config.toml
num_hidden_layers = 10
hidden_size = 128
num_attention_heads = 2
num_key_value_heads = 2
head_dim = 64
intermediate_size = 512
vocab_size = 2088
hidden_act = "tanh_gelu"
norm = "layernorm"
norm_place = "pre"
norm_eps = 1e-05
positions = "rope"
rope_theta = 16200.0
rope_fraction = 0.5
qk_norm = false
attn_scale = 0.125
bias = "none"
tie_word_embeddings = true
parallel_block = true
init = "uniform"
init_std_qkv = 0.0513
init_std_o = 0.0513
init_std_up = 0.0513
init_std_down = 0.0
optimizer = "cautious_adamw"
learning_rate = 0.00177
beta1 = 0.9
beta2 = 0.95
weight_decay = 0.059
lr_head = 0.00979
max_grad_norm = 1.0
warmup_steps = 588
schedule = "wsd"
decay_fraction = 0.712
decay_shape = "sqrt"
final_lr_fraction = 0.05
batch_tokens = 16384
max_seq_len = 1024
doc_mask = false
train_tokens = 156700000
max_steps = 9565
dataset = "wikipedia_en"
Each number is 500 + 40 x the weight over its row's rms, rounded and kept within 0 to 999. Layers, rows and columns count from 0. Numbers have three digits each. The size before them is the row's rms in percent of the matrix's.

# layer 7 MLP down (transposed), 512x128, rms 0.118, rows 238-263, columns 0-127
093:541489481556478509542526437481514574498452527542483488476509542522515479474554550509552485499551473427502449490459511436460500521536425462515566496552526533488557466467438528463432403485470509524456559514482465417479518486511473546489519475421509520499462597518472498469554471512501452496462550564492487527415556531500638453454532518531548507481535511508530524493479496526450440488528
092:487571518419486535521530486522513509498553487506460546395517452600458532467471509480502495481513471517466566455589540465545477559476463496498533525529513492479566444462516531494446515514528446496566440536468463464580488490546473507532495599451443440476433525478523500508565504474515469465526517473518543478441546514512415532503474477549466481476482612484472552537491451498466511463531
114:506494479475488466518489460496497453557498589506558522441530528551481443561503534496536513417508530489506461497542440545494461513540473551541563463563458529494477382482461483565409449499535535485498533480473488513484474476511547453586573452508517456450475482529492518510472489449532555509556523557567515496467524525402501515499516475552467517436471501453452501473436488400526544497510
098:520580487423489571457530475508538478512495516568481529485526552528453532507473511462509459526411462567458551455556500508449519488448532541514422480522487487438502600548523442497532534533487508547518473484497475489505449467494478547463535538528543478546488494440491453520496495602495458515512511536498416426491544529493497529494500571446475410447612528533490484482492473466518528427498
113:566531562510518511494549496572503477476469562534498486425510539497480597473488468464533479507486573520525442485503487486524474450491487493436443508513568540549559515497444454533530495544480474482549555508459418429467487430518520504515520497462598494460524482501491470422482560513553612440444495571486496425476542491462519451497486440499516495464516453469495502545563476537479505493571
104:495528517499432425453467473460470474524420535510545457546590506501528468498504530449527492469499515474524473506524445455579539501540535513556443393513436518452586495563534471517544466508593449499446523557517481456532496491463493527545457503506484544502525490569547467481504462532550508460498572563508498496509407503518483473533434508398553496466434446479538503488507494520514472517519
103:513473548479433550511501524628501549519504512450562510498530487433422505472547547439488534457517504499632485462496483479478497526473507501486466501479476549537552534466560508574519451498548525512502509527504506460455515518456530478454553531449524469510469410473510504452503442470491495491477495474490539567496507478508529544433436451478502431452455488547547521488497448543574458608475
089:506564463478523483506441498444535521423462456490460487500483463480551584515522475513515478491542530532443482497594488452427516544486537486518529442557619438580515509483591500525499501494456518513517512522518504557524495471523482551495469445420528510529517477522498456478514495461484521502499508449543402522528511459455449528488492524532444532456494510405442543465559547457431506517578
091:498483509483492507550527478444468474470533502503430550446459547482512513542578516497514482521516508504544488483516505500429493579576580495485372540466500466485558524506581508512479434454411530461529522503549498494526493459526467459545452503459547555503552500547539456445494447573458446501459505543493537450523493502499519487573481562555419509489470508523515548508446541472441432522447
089:529471533482505517501477469499477505462492437521485525502429518541541525518509522490474538547483529492427530471433499451472524501451524510495452464396452577472555512588543578510506532471507514515539440469444527458554557549498531516448524471497615420528468469489511571437486457527571477511502509511501544504503499511465600492521477478488515503550493532473453546473506512468455495471361
105:471523512424486487539489545467538493533455442456521555539530455471557488487515527498479503522486406522494438498429440567443439546518494471540506524497451561491456425474570475492537493484480519570483541499531545556499564472468525453487548473554556481475507494480447592466461458554501503463516518562564577479520475540525526436483545490493488540518428486494536519507423487438534525465422
111:531496492545498539515534562397499541517469526451510473561451504504491533497520443452560503532529516465460537468603477461497411540489459425542485532516453461468521444470518587512455515502465496475503587523514568529453466513545539546548535443551436483514523455577480473543487501508505467556472485496416520432517548483443476530574464524484497493501533443503435459478512489445541538492515
084:510444515487501517484499500515478480583476508417463500423514542473517492526495512512505465575536523484503455505466572499433506461556496482581543508511429522521553502545562577532485552493469453557408535565496530475516498542463490540495594464454534485518447515438569507510500526489516487472509539531506440476379524451473492453481518433497477570420482511510455458457565473491499497533545
110:500515520537467516457503494516502511482487457488463532479517500492492589418442528541518513438495538611524522541581490452471541461397540491522447516455552418477537511471563524517504533544491524491463494424541517533561468440468514535505526519460442501468526499430524469502467531567451453506532459505541467535485482454518483526493533446491481539498399527459558496590413554512469533483514
118:470524508468526541497437392468462595461495555504487507540525495468475544485481460487531536469527547489427466511452499450516536498521499539536466589507508444496486511471445511501523502544504536510502562514511491477501532501442482498488503487593579557479492539511496438518574505477475541516432498530468522548506505426496534451481486481495488477481504421518508460514377584539550513467632
096:598459508500513487506492472540525545543471601485555490452482552375438446456465538502479493524552491591504536522449531535466448524520539531495528506493441545488535489501528521506404526472532464479437486468452442487413499539435458493577481504471486525547460503528531565572475539485496446468522509467469461508551550499453535481518474482471529512505519537546529486456435502516489541457563
105:476495461434562505467494441436453494449562520534436480501516551518495440476508529496502456449559535457497476520472457404483526512547467511517495466494532506496522490485530551547494454508503500511471461590492544461540515495609466524484486441424497497414508443507542486522524506537497468483499453499522504524500491545483498509584518567593475529527593608529465547503472443480461476466578
105:505480537461507544480483536501540446539470520551564548482517450474530524486558480433472397534539512505516492487388505456505525524480445478518452583488514518512562523524499568537524495475496535479508477517563469521406468499467530457462490481456474536549489477487469516488441535517608445500447512511547445537542445543446495550486566553498454490437448511457554482475477535465599460520496
110:463531535478530545525471476499516460536536514447453529443503440478544452550530549470464472446537467486515571511491455488474489521503487528532473595579499476500543497474577470506466554454454455414430452554450574518543501522516494562489491559512451495442485475568439459468505479505570483489511534459503576521512533479493548465523553516510399451582538501552474494487516515510446529470428
106:554523511509548531486503438447561482555462448478465492462474515512475486535536538495481481506520480532499510522568528506485514508415550527451465499431425418480538442505494522435493436482505500515508553532477568525493522501518547536513531540453444467528580512468495564481510526597441446415554455462466492462549488523419472521404519505463555448474449471493515565557478513526572493534498
118:470560507498443485474493519499498444491580489462461532516495464473515583506520498439566548565473397466495463509517454611478515544559495507508488550485545474441546435566514525501540459516552485559463533494473467483464499512506508487560451471448555571508501388421496527466472523484465445536546528601442521490531474492472482490454471491490481486532482507514441489505509504496538530511592
107:491480501526470441502498488546540529526445485588535514491478480470513473460493538407520502534468520582476461455529507524476465445475483474469500498437507560500542548515432564519554580490457520533478516462553507417500519534510438433560523548440521586543486550532521452450540522498468500491541419529444520465451439479506513503489547491401595575535490476490540449480499504505483505537533
100:505505481517500515455541521508494488446502482502544441519486503489581616495434540482457471466508484471516487545508459485422584442448466510469581503533482473511537484489552528428494537549482488460523472462527616537519509442482528459493539497486532595518560500456510530549519423452482521484533535520437473556469505470480395445493500493493531490466506444608505520460511501559456511515477
092:457538494455496411514518392542523542457464489476509541452596521457486494486516518495518554474453476495502521521597584545503446539516513588482555462527506475479528442513448519542465493502527482495488527504493529434530517400481466473517442569485500546477526510520480541556538499487530547541538554490430446499550520489448521490454477480518551520486464547432453468468496572511431428512538
094:507467470510487527516557434535532432467472566465558465559497456456541523539509510545512483558491602493514477503467541426454434570509480443561479484484470448512517489486589500495423446534542508560478481543460506475416491500542510510504514503541511510537523521439500496487477501454457519529467489495493475537517410471516514492571517442598443464533526443493446526493577543547579504507460
108:523526505510592497509465456490482442520501503582521467477473499514531488503421514528505454500443443484481490543643564532486470523461499584499517499498571533501534490509492421504493517539502492503483571500475530417530502549477478555486512500484518477538412447457475456532555508432448479485476559537532529525514508411539508537463514490455505463486509524534501556501457441546404500405518
# layer 7 MLP up, 512x128, rms 0.123, rows 239-263, columns 0-127
094:542460557556444473526467453558428509478435418518489480514517488464498505525474504492435517456465363446521407498515471501485485497517506475464537479521534529505518531585521440554548465494556524547473484486531468506477497512490486545512459442467516500548478533487546423553484527438477497436435541557530500576506469565578534465534513504517565494568507424499517502497455540511496567515504
112:461479445469463492538564466467436490510473486575554544466478503494512476477521512434465514533511403517508490469510486559498513540480519513491514466560522496552520451458449573565551538583486532539539489482555504532448522505581492505488519511532399539480546454489492518557482498475585502486443484484528524492552509526486437451435521537498467503572499524491482522487468376407499557438494
098:492472486456476497534570520453523494494469581515566492496499464423569442448493527500501565578522484429492563548512492499498463512539506447471546502428494471470446444415486502458487493527456488553490479601589513454512517515526470482463481571448453522529512491464460543534471516544539428459486505470507470508532518475534465463598509498607520511538536464531510462513517456510526538566549
107:606512466532500556552467522543518538446454546526516503480493494514547515510467439353486473581431440462470511552459493471497508468425547489561504456469551524524565484482510464472509538467478533482537512506450450518504503522494509480491419565542511476538542497555504545510500542558544493513498546564520522465470466563501499526430529391469546494522512480454497517486510504543472461587516
110:556482509497475495513479511430528463463472490476541478521528484570489449533513469526520536514535562465567542448483542458482510442472456498500452550512538509508349501515491552507561466539488428544567482481485440549512506525490559535429527534490460490484522526517538495433562518478504484450440498479571485490571456543491528497536484566493472481483479391503417501522522515446535496494601
101:468490523446516498448456535550460505512487509452451587569495489473542505576448507467503461587484499451479490519477475523464455457454474519557463491447481490491421416499499542517490483507538440534524515478560531544486600497526520444533497440497458450521489528504502455485542533415501478471529535535526582531590488462525421481557514464438425463525520521521460413483477482448495470513539
093:459377570511485538488486496466487442510503545471488517526510532514497395519479534473517514493450461502565554441490496505503502551566493442516518538514526567492550442498492510519510530451551514542469429483471476489509411499548434443507491514545514550533466497446495455518496524476549495519480523555538530491475469599498448502537556522472560407510500519542522476535439503599469538409488
093:557497455535460475531480528504535542541461488492528457523537487492484545429508516503548507474427490566549493567525483543549564462456577477534417493442506462403494526501435501483576586526504475534450476480536494496494541531479515458445391487515516544534523504494456517523479509406529509505477516514481530484519451492456429478483567428537570481559500384508507507527496504503472484549493
092:549555494562492537545456510554410482430480409513508500501523450493515457414521555507501540556481413489512539544477516463476448428479501513504526476533539516566473492469457480472453463454578511470468530467549467442489507542500498489522468490530530482509563551517581521530521471499458491443469529531564519587460505439470602488558551520549451486544517492500565516461512489551469538539492
102:563516458571478465510523451402449523440544563544478499522537547519545520463474500519541528412509496440504501508497445495555560509485473479512553459523565396542484452505420484446467483488586482450489502491464471439491421494502546562459501558500496466530516514576514479528521521457494476523543518519514526527435463553475538561540471525506542470481576497505502545499515438461496526443570
105:527534495528507437573525489490490537421517536532433562506537463478532547544439497450437533539536506467583497493424494508450512488530458411587490476514579535552464526495495522545431435483427518460575525469516511373447474543540551521458503448471505528440472544536459551449500534542474510517476541466492473503550485528488472536507424486502495468509489502472559486550494487527516496489509
091:497513490542482587459521439521471563581540535566496459505545530442510450544432514522489544458461477502527575503518483498552465550498550568452469485554561474476491507486486532520540473469473478468451455444481447477558498529503498483457484481489483532545461460573480483475575510410450475493454567481563557465538494561524471511440456538424493448489520501606533478526520508539477439484482
108:529485529417485498527435546482530519524447540484530526545479504442544430500396500499541524545517503544521493522521408496487512474500474545518465427506495489444464513514507507505488589476434462533525488493525503504517460464490534538503487443469535513509579460536546554559454531482456464488507524524487539538510477400444450487432572452481604529590473470531477449562463431512510460471524
113:513427478454521556584552518490538524504484574513448526505436548463527534455435474514508511546501489395504513524436503490541488511513497371486493494491518472474500436497447514507475481500528539488526568485471456415413497522497442468568524547482469478514512508555493495504532543487460557478567485559488507500515434521461564557526632506504480511499482512475569499443547517479496479548505
105:565539458518541541531505503501529546545541511506481511520428551495553438513495534491499528506433425537496484559477486473549439550481459484511556497508541439512513529456526454514477510544435545486477439487517473512603464503469534408483568539562520525494504443463530580501522562495493464496489506527547566477426476463546527481502510515408510496505569455484436529449556475491551573432467
105:571491515470516495508509533555499567497485506526489538567465441443467542518494443501492524524486461525512488565466457516485556547535461468561519447505480458553434544432529548555533509455485529509566495478527454517494487478489527479526509542521504481451489476578462616510549485391476480482416485465511440423479447491538527493439547516494522466437456494508495479584488522461497482612529
102:466497460569483468529518596506554534573583529458535504478446474491507456570424505566504480483460419508553467514462546572471457512543559477458510521499540461460458484495496554508489522432496485418582470463486499482529471489512473484438496523533447450492549501451579438517464525494436440510498549506478530574461503453525480443451505484466495481502497569479510572520493476483504571550480
111:458554506524542494550514502533542460550529515550571527560470496523483542489461470498538474479442534558516441572454497470551443494466490420590501529476478484532429461547475475453528591492502562518479512483423443557454524479585419496480536453553510566438509466477537483518457516425432491516525486492486461494461506456441506464524487578519518497490529462474480471462475519505541571543471
101:526476415465498501500519542520501550534510512537570549483557446520509493549497444484471538484452487468525502463487473526455524450568531497515521492474578471531503540466520541403602511495472555506469491400451478537479529483437535504471496463484515501543587490405524534497533392481461425506483479562519481498495449497555541485476553567549438470498491436520438506556499519543534515505492
107:558601498502491468556438475492460455490455492540496486567572459526468527543490491481452509456457462527549513450486486462520503491551410513524420502485530470493473498522472440494571523485455534495650516472495490544509568460541520493484488450482480527522547460541472512415468516456532482460447451521520551527559520459486455472478528510482489511535491505460568452478542460573560551559534
105:545489479490480513489443490512490581516513465489426420556563535558506498554519443424503456448521533508497500486472483451517475511478475545458549516486568442556520437547521564545506456511453570532470437517491447509546498543454507480492468429559501472473510478535540574527474448502517457532445568562537512499503456505517515510524495491498449465558520561501392466440480548429509552461551
103:589532536468510499479443499505474574513478439500471549573511565496471526488502469508495481564488448484522516497499403464519479415550517582467467502470434472509522441443486477562515509509473552439549488500466479498439495515503532481503512602525496475439507483498471522551485480491466537523551506596549466507567500503484418468452538509509422543532516485557412467500424527491538557465518
101:517428577506455520468459467474451395505485533505501510490501460515523538497464489504482454546489549440472502546470523440497586484524569515495525489518510466466580533479480474438571499511548457503495461516459475524510518610522499587462490476492456562475462493444508458452550514463433496441485486504528527565522514508501569535557510538475499529459521495541529458575509423435542546590523
096:583470558539502518583530577512498497455489460449458464496522495486582580503457529452570523483513455452520489585452512471499483531505452517470457536464498468522585513563472496499442452515433482509566470473470433487511441547495551531499524558485465547505506490554459445469518536559455452521540468498483483542538448533513483524470498534517450479511494478465540520562521400390496491515526
106:534559459495463585480509492554552488521424510465465521495517469510531505503472493429478564484565528450507431503496480533466552513486514429514471498482506449499493499481471491487465499578503452497584512488496451541493497559599519494492466425523531539453551643445456463479525459470511403482530505531532451501479437570549512507558491478556484500516581491493526450496525513434534483508533